config = dict(
    n_layer=8,
    n_head=10,
    head_dim=32,
    activation='gelu',
    init='normal',
    init_std_down=0.00662,
    optimizer='ademamix',
    lr=0.000508,
    warmup_steps=576,
    schedule='wsd',
    batch_tokens=32768,
    seq_len=1024,
)
Each number is 500 + 50 x the weight over its row's rms, rounded and kept within 0 to 999. Layers, rows and columns count from 0. Numbers have three digits each. The size before them is the row's rms in percent of the matrix's.

# layer 2 MLP up, 448x224, rms 0.0443, rows 0-113, columns 0-55
082:562555489447478474570507431430507533470494528470535459456568637542506434456530483442461538491465480497574475497444487518538556458612443481531466515601483513494479489539
106:485356449594484461460530472426460486492466445510436564512439540412467429451464479453478490542427574498573441506484517538433452484550639573443496489503522507524511434498
089:637492423524456486488456452488432483526544527508397578477480590623426521468439527475581513552495499430527373478450563540488486407525591503425479533450592514460531495533
104:484457528526363508468456562455487531531472426549469640462480426514564446517449535482541640561461472482468301485572503466493480480554538439477532509451495557476514551545
102:495473443598549525587435497539470518521577511499466495526588508609431440531485515524514590546524567493474497538473480506468568525543396549483480486522451475473563619578
093:494471465524479563502545424546563513490440528439478579535489576537361516528575486424591505564399475487523481531556579487503493438523450485531408438484549518482485564480
090:524492492452486514454576531498472611532486565502560494510425476547496496582577501529481442516549461442555450527515624530507518508470565492425447495453504477561537477530
103:435513574541487628487409498450542552494521505449570526596578460523517552468496515499485513485598513541425467573486489474507489484440451452453482480571376502513536533556
104:525600540532490517466548505402463518470529467511511522539487515548497452524446537509471487508460434494580379545433507471476547496564578497546539479469463493509513429459
106:538508532563534440560507497355470442522473433480472476454572468450501573467473448501408502575546468414510514461575525487459447478589460518568567520525517491619540496506
109:466566595474531492524527451465490536474474452434525479489538348479531512482533424390569559540471487475478479485484543343487445533526543455455531484537419577546464499564
099:596574556479536490563529524426451408548512508456571488530488456577482464545471519480465583569486526480454487501494498538559486510482477528553522452452424495501522397536
098:578505496468547453555523483470485551543435498531497514517541536591463530497533545488495541473518475499519423464494572490457554473482505528502483477494437513481571466428
093:425521494469440529499470555458520457413532509577509502563474420501570490488479486494477462492436514452520546522615548378496489451503562565507446500441500548578489521553
108:466448498521429561458482500502537528541545480489487550435431529466501519470538493487518545520545525509577523501465481465482507482409459479471459521438495516536503478462
093:509525461440477474464395588426390603532523481452501417464482523487497482542584569542547476535501497569531466546514603482494475454494572566498505552512470465583543490568
117:447469438541529558494513489459530410421566525625448567457529511539507539448456370493481459453468543468544453403545456336485576500435553479512543467518387593533526520482
102:536520532509511544506597363510464549457527507454577453546533477533446462554510531410468520483440456502495608461470476389508570486430467475564524323525416489506516490441
120:450446481515476509494591479518553515444492567582411573540538538481575380525505491497572504407475518429540494505523435495627550453526531596465469477452481570460533575517
110:480475559471488482482516409460337454476527421622365524604466571531506516543467529328432445462491506476498515380504505440483508469511474493525493512554470529585557507525
116:482468493430502495520493466517585447456549450546351492509514460518589475541440567549485536516470522471472456507499505511519525433494571472533590468434484481456539523537
093:582527517501496428590446448484434451423488483403557428477540495516445515536515510566427546567539508473403496445527505534489510520525459530479470509483489521548485443536
089:444504520425451517501517514516471503560501514492479491432564449460524517535481512526472490502573467461567425526451484415485557502523486476516512530406493548574537468430
089:476508554531473527473467514509518550540483510545444444454440577577483498471544449425554553467500565439520568410630517538523552473601479527482509514501498539508505491414
088:492531487532544517471545480489478495507488460501507501509476405566520406485515444505564551616504478544490522531509491497502576440467522513568436461529469522510565646568
083:478507523465514469516468454581407442457434501466573483559381509462499535486481559568541413508492479456511525536454469489468573547526427555573390480530512502484607527456
117:432400459452537577556545502443534510559470540516600507480597536390500415491507461589501552574345531524469578455516489436480548406465502450510479496503489500539568525439
084:477443534607444443544535469481532385514571496488483590495556450498476453517551404459551474507625398535484560532509496396494505480437521397449524452446478546443537384467
102:468516444538510558489486476502454452461544573480445597553502525507443571556533532435552453478566451520490470435507563549489506404416491571453465458456344556476505556487
090:425487538413511473551560589556499487539512434463502577491432576499434512485537476434575485558463515466582546586511546446502478523607544578527462550515505533616473464469
093:582473418555563520544535475519479524508611490456405492534471510504430563558503436444501479480553506479527527460539568452402498489461578459421496452482490595535516488421
082:538451422482582423472568516378449588481588563503497523492510480591500544524523528507548486503554473499584521421616516454519471454466482489460435465513478468479510451437
109:492506563485529558540481510555488470439503540537566524462573544485506465477473459453410456517491566445557534540538382491510500483505503491496482498513452568466606537483
085:496497456553582442559485602432498381486572474412498564495439437565497564512556489577496432509533501499507416425562524455554418543439538455430436458536455505457509453510
097:491458540394504589466508423572498574548502484516482544492372530496559387475555523519606367454599448518429498569478520489438606462518469499580518503588450489458545506410
085:500480518508423411521533538427500480499480539539529508555527581475401408490598615498455513480543449536595429563474528463439561446539512515527495481521482480448438430519
093:500533507570562507531508424581535473552474525442487480438534539446445502557422468535476486551516464508557462497490534476483614471541529561512483472472518544464521570467
093:574508457483594460631461506441450531501586511514464488507490506511445519556540503569625562501586441491427524459536467423397435471541530504452502495491366584501519534457
096:546607375409536386465474540432388489543522608487546530495566515521550488603520500579408498521516496364538346498482546468498543477441532449556494448578429479482530505499
096:495536475443496600412582533417447573494572490521515518583535558542560495520584514577574586526470448513476490581525535503566565405504455500525530403475460496500540518388
101:415528571552452528493497517457500498562485504556449612561517364459489518430504438500592488536538532520501514433534504493348441450436542622527457389510494553430549489561
086:495505548397477405547432481563421501506523575519483510433564505485520539524501516535528538441561513482524467580442462482378568463435531586497485454431549517472555451554
085:383394532483399520451526610503471579533437577569500580517436550528473543449496557486480448484439467508530467503504527542435601511460618514457564488457538460557538433543
091:417511395503471437503523553468529506488500481537504501496512454471586463498567481515470534529480508431410390564532492424564482497591512401449561485575387524483492610459
114:474478559616492566511523503480445435493465529502511539472568443537421536527422527405525462533424513474466535548499500405517502500548478456498449530503494485549540569407
103:424487605573536565490475428537465515454493534449485556484397496542452456536452464489512498524522359459608492458502516519436543458446471522430471551552469459421539501568
104:503533516552551531465517593538404414511558536467538519429466523527521521448521560516530456458519427432578532517392485508500518508410496406543530523503461495489592542454
088:433470469469495438554452596510520583545508558488497489444484453536576463507544490482576536419462569539522454527434583465435549487565480568466492489542496518492522458471
090:502532470449446447424423564424409537519509507480531481513443440481469515536510548503530575464433566536514513592505480508493490459464491518513497477437532533516594527466
085:545543520526523457504467507557427580494544503507458452504503484561477492527534517449433451549438454423488397476475646457504523516613452508579576473549438488677482512508
115:480508494609536488566507527564508490517564470504394542486554458472488563505535510524527576544494463529495404539518534505371519506532474542543447556537451589550527545563
101:459490454477481437552500529494541598576511527512595513462438529567440529532506564534533482467473480476429485548478516545458546475458502473520497557459466486533519499487
112:533491378532533435473482563474503553511559505477458476494529591484517565476471491582514539480512475417545424476440495397450491413476650398476467495480433521509568570481
105:492566547480409512524451509464484491433529487563511409549502585586535426538407435517495487487495509423434593453521603541449520459512450439521541366419553473575470518462
091:506601520471526594448535492576480451449564547525542510553523503476574607543486492527463450523502361449558444530511451463513574478489491477546444428544449485492498576533
083:460498474491449477461514542454580427521469562500504515517455538428508517521459513500433534492538435419460415472475481540546513521455567357482473409509529517440535523484
084:592480479451466429501461461454419524520443409544343582482521609486445450563502549493516518571458522483570516466517560578496485456546611512513542628482587556550542461548
114:556492594489477562576544526552560461551490549466472488497549470534500517580456428561493405558461499480460476528537500446456544448515552563422529491514468455463494539523
124:505474451575540501473434447503483485413569486565448507414506482578548420490477557482518474516498432391441480476503544412404561382539581532454521499523505541576534528415
114:520483481513453454526463477479543492504451485525572511500509605507491551535470470500470481430486519390447391475450537436519510503533496460458450466506496585530507554429
088:532486489491458464517534463528440529488630438396474492568433577506558429533543500491546497493493540523521404462467517371490552528467506428489479418606482397559527484479
111:489508397430490434503443447566488503548433432535573544503520501492489565555514481506576530502435413473500431430531546527482480433528495485456483441485477558446611570481
102:428486438465380595518577436478447524509501512548563513516563497517473471531475506482521422459482549400511498453597538559534526444522478528549502426468543503531586482469
108:485514514448432520556427533560474423621571527528575457539515479510461560559381545427512477559512433509456556468481533549500488519569495486440513476496415524526557472518
117:489475483535502475556487441506532490576461510510496421555611557529552433542603385455482490554501513466399364507476485522554490507568552478532559509571440544510523632468
075:543512635442371461447455566500557594476455484501520471532497444605525506451464480511625457519486459420498492427381499511418513488523487534490475561602520521577480547571
086:405425402493453547471520598390474554420550434498449610488449483612520549582497495422544560578544459552532572466607479483568503453496494496476540440446494444478566558470
111:453437469575567450535457563559546537504509540475448666500551533531496506505525534475581446629484444489549455559421451418415434464470524539471513515525372529529509544535
106:474604504543503499584506534502434583561536483424522407483492367507540505507493405492493503585509534469431501572505423484431483456517503466406578497515442449520538466412
114:485417560492435482650591450521570543445460489530563518506446434509487400519541429467443517466545573441366438537495430425516403452454526502522553528475449556523504573527
089:555486482507460472575550576508505555634523545551444528501524528547473519458543525595556484493468505453653499525477612500447461469455456467450454535445487536552493462441
100:565549541504505481479459503494429521538494517512476469477505487520480536559504455498532428446463477487480524552478474438490475418483527496545450514540530561427477572496
092:409483566485561564477492565601465536468488565462492473452445492539473531586474529547500471521566507458456570529542438422431639475508492506473476429525459523540495523486
103:484513400555498523538537541481499457544558514491456493487528416519452509490535478509463464463407477369519559452556474486522507463503460411451457457523479573545650537459
101:524592552479551507469500608395466395497499570556553557515480440518502546548514466546436443533477501525473457409545505485432532578418446591526473502544462520580436465539
102:461482520482566520531604553447402579521581602478570563519497459427477486569600426572501421573515518549508486498629542448479474493514468650531370512471431452523574580535
108:434465451509340488479556499521519465497613499526491532501498486552486487511425459439416477555480566403464464463510519454523486422465523505389573500452462497578471618515
114:485456510466570520578598323508483509543456474536559569489569517498541517481442420426442554481449490495537541516511443548442569421580458496521547399518454546477547421489
114:443381423464396471530459503470540475505489506477447533471565572443488490496470431413571485590526528456491532384503585558463507411487541457469449501507474568483518525481
079:571503499468465460425487564452550526475551452511404500443567506551500497515571537533600526509527470488447527434649593451437489427548623418416475498569487526524478530500
108:375430557676567527564564554481531551503510529515520455606318455488465530512516517577434462456510550478507448470468485465486528466489560507443485450491434557520532450538
091:462470607529435543534513539470439477499527456449492553505483476453437411533415510529593493555454566546425567401527497559409425440498581532462536439457464465483556503553
108:537508481531514523475565513540541419583496548488516539480553493502490390559536479553464364569443562469468477488454494531457579408418536542535470542477506497475549463551
102:535470584569429537509517425497541490425523585474460468500547445512523448466454540446516525550488568452565494406521486513455532441470577492504465504555449486540546516617
115:459534531540605512531498556484491571434478517570543541568474372533508481513412493482505393481584539436543502554602575596521500459562454556477542498459534528544558480551
096:556498465560435535533481483447528494348505526483500414509499583529487438501503496449591501612471487468484560476417481464575482412532562418459547500398518616466552501435
105:515454436509525502484476447590558529434558482466512396476442543574477540491499465501620471525472473548481554418456497416451528485481515512480433531566439575501504586457
087:526446435388326501518500493489381459510615504527542483449488522553497456538444567546496472544454406499548409451472562539452545430419532440468451352462537454500557453464
100:454462507492548556427586568557574562471508466438499523549565485465485510508573523463619511484502472444565436490595613451464509447481523457486547478509470511535556613499
097:423463409560540541581490467497396606493565514503484549522426507549445482492433494509529485537590471523576392528459541491447433450461437581488542466488427487489546520501
090:404517463478508492542542559537518560506495590531602500449535498560524581522447500395440516431503488518506462518460392359528583503522511479549488406552473453493575519417
099:500502442518557515548516509535499537551559473540455511519464412524530491485561560526496515593527506449564412568523540528456491433442517517348406561438477506540621527529
121:442552606542544525486537548497496467456532506478464503446509456426544494558511521441513491496514456433406389528577505524480487393540553436476553500432517496538542544537
098:434438435426512441510523505438496551481543416464517419495420432470417436542520507431467503583527454500563553488487471450543532500465496528453550497478459487569508444523
089:494454522525441468541489416561593553506479516495514433579529507489490395530511469416585487583570460425537555478526506518507546431568529444520437408382469598530588506482
111:493489495421474642509515503577417450454472569579443565532414390485448577461476523542501489500507490395487529519491474476487516393528541536517427514440507518602579497399
119:481474476527477562606506506448495451516479507609507476429490560590559469527450412500492513487482556377434420507565501507528473439523493547521545542497453472493534544551
114:464533536417516477499460497541446477516529392407447489426428566462490536519418533567495495487444549477542400532503567525404508446478492466515446505466497570494572437504
102:469428528494451480516552461391405461489503480522568553531555470535398519538474479478476508496521531508573466531524480587466495484479638469435518409506484578543485533551
090:458523486546432509574462482531553525555460492511442496497528504477548519474439458565502451580442558531566427491401550431472485456577535536465476608526537541521531501543
090:454495474428484487534569485525546548501557530465499441483393475602509452533539514506602488574371551497488564508567576440560458450493524448473439509446511452534527487526
101:575463467455547409538542430503501562494522466560526473468435528460573438529492564603489517449425522476435497514533529454451467419515458449587511563466423560544482510594
087:543473503494538402510518501593442442516550519453498542447493564461600519550466578471460517505471450452615574472437540478502518540506415480527518466468498498521586644530
088:542485562431420551455469528436534470462406482460563522542520596560605451521462519481460607500482534510530517497520506587553523504536545485500492499476418510477561541501
096:572518473446411522493422636450506452510532467425493445489478511504649510495489592558497540570534458447455478449527542469540530481534593440349468446545475499454540503472
105:526538519505569467501465508507511575462502517428474468454422391527523521605547547526418518509502513438439529475460549481408478462534524416562397553543469581494523576520
095:465347449589491474491510509503455548455425511589412563470526556524498578439514505482489522495549510512580541466469528440421561457487505586487433471503481576566520512475
110:501457444539462462467494442418440458451479448506507570501583471528532585506472476450566575522453434370445403470554491508573552433467503424534472459591462462546532585562
083:578530627508510475435476581468552424511521482479540409467551476493562458485574530598539514433537526480517558444521400482518494546452464468472460506511451548433487502577
119:455563524529427524542563511521514513451496450571528515554522524511498486558408503480506543565486563421445552494458478488525531482616585594525531459532449506487466464620
097:427491534554473559505529503484481446513529506616484445612618536438495448505557497534466554552491461429443493537493490499523571468525493446467536469519479555536544467503
100:520400543497451438500469600396448436621515444537375510505540498400406442503532565540525515505540489490482446424541466554474492496431607483372460523549486492413506487500
094:503467509448454496547489503518527481486499499515521511546554475514431449529551510525473453558409538419493509537495528498495473414475523454527451561505439635489508583578
088:580500463436493475468555566495503608522504603496508493483480446550407539585594468503458563397521490517551512465528527486440531436508454508516607533612456512602463434510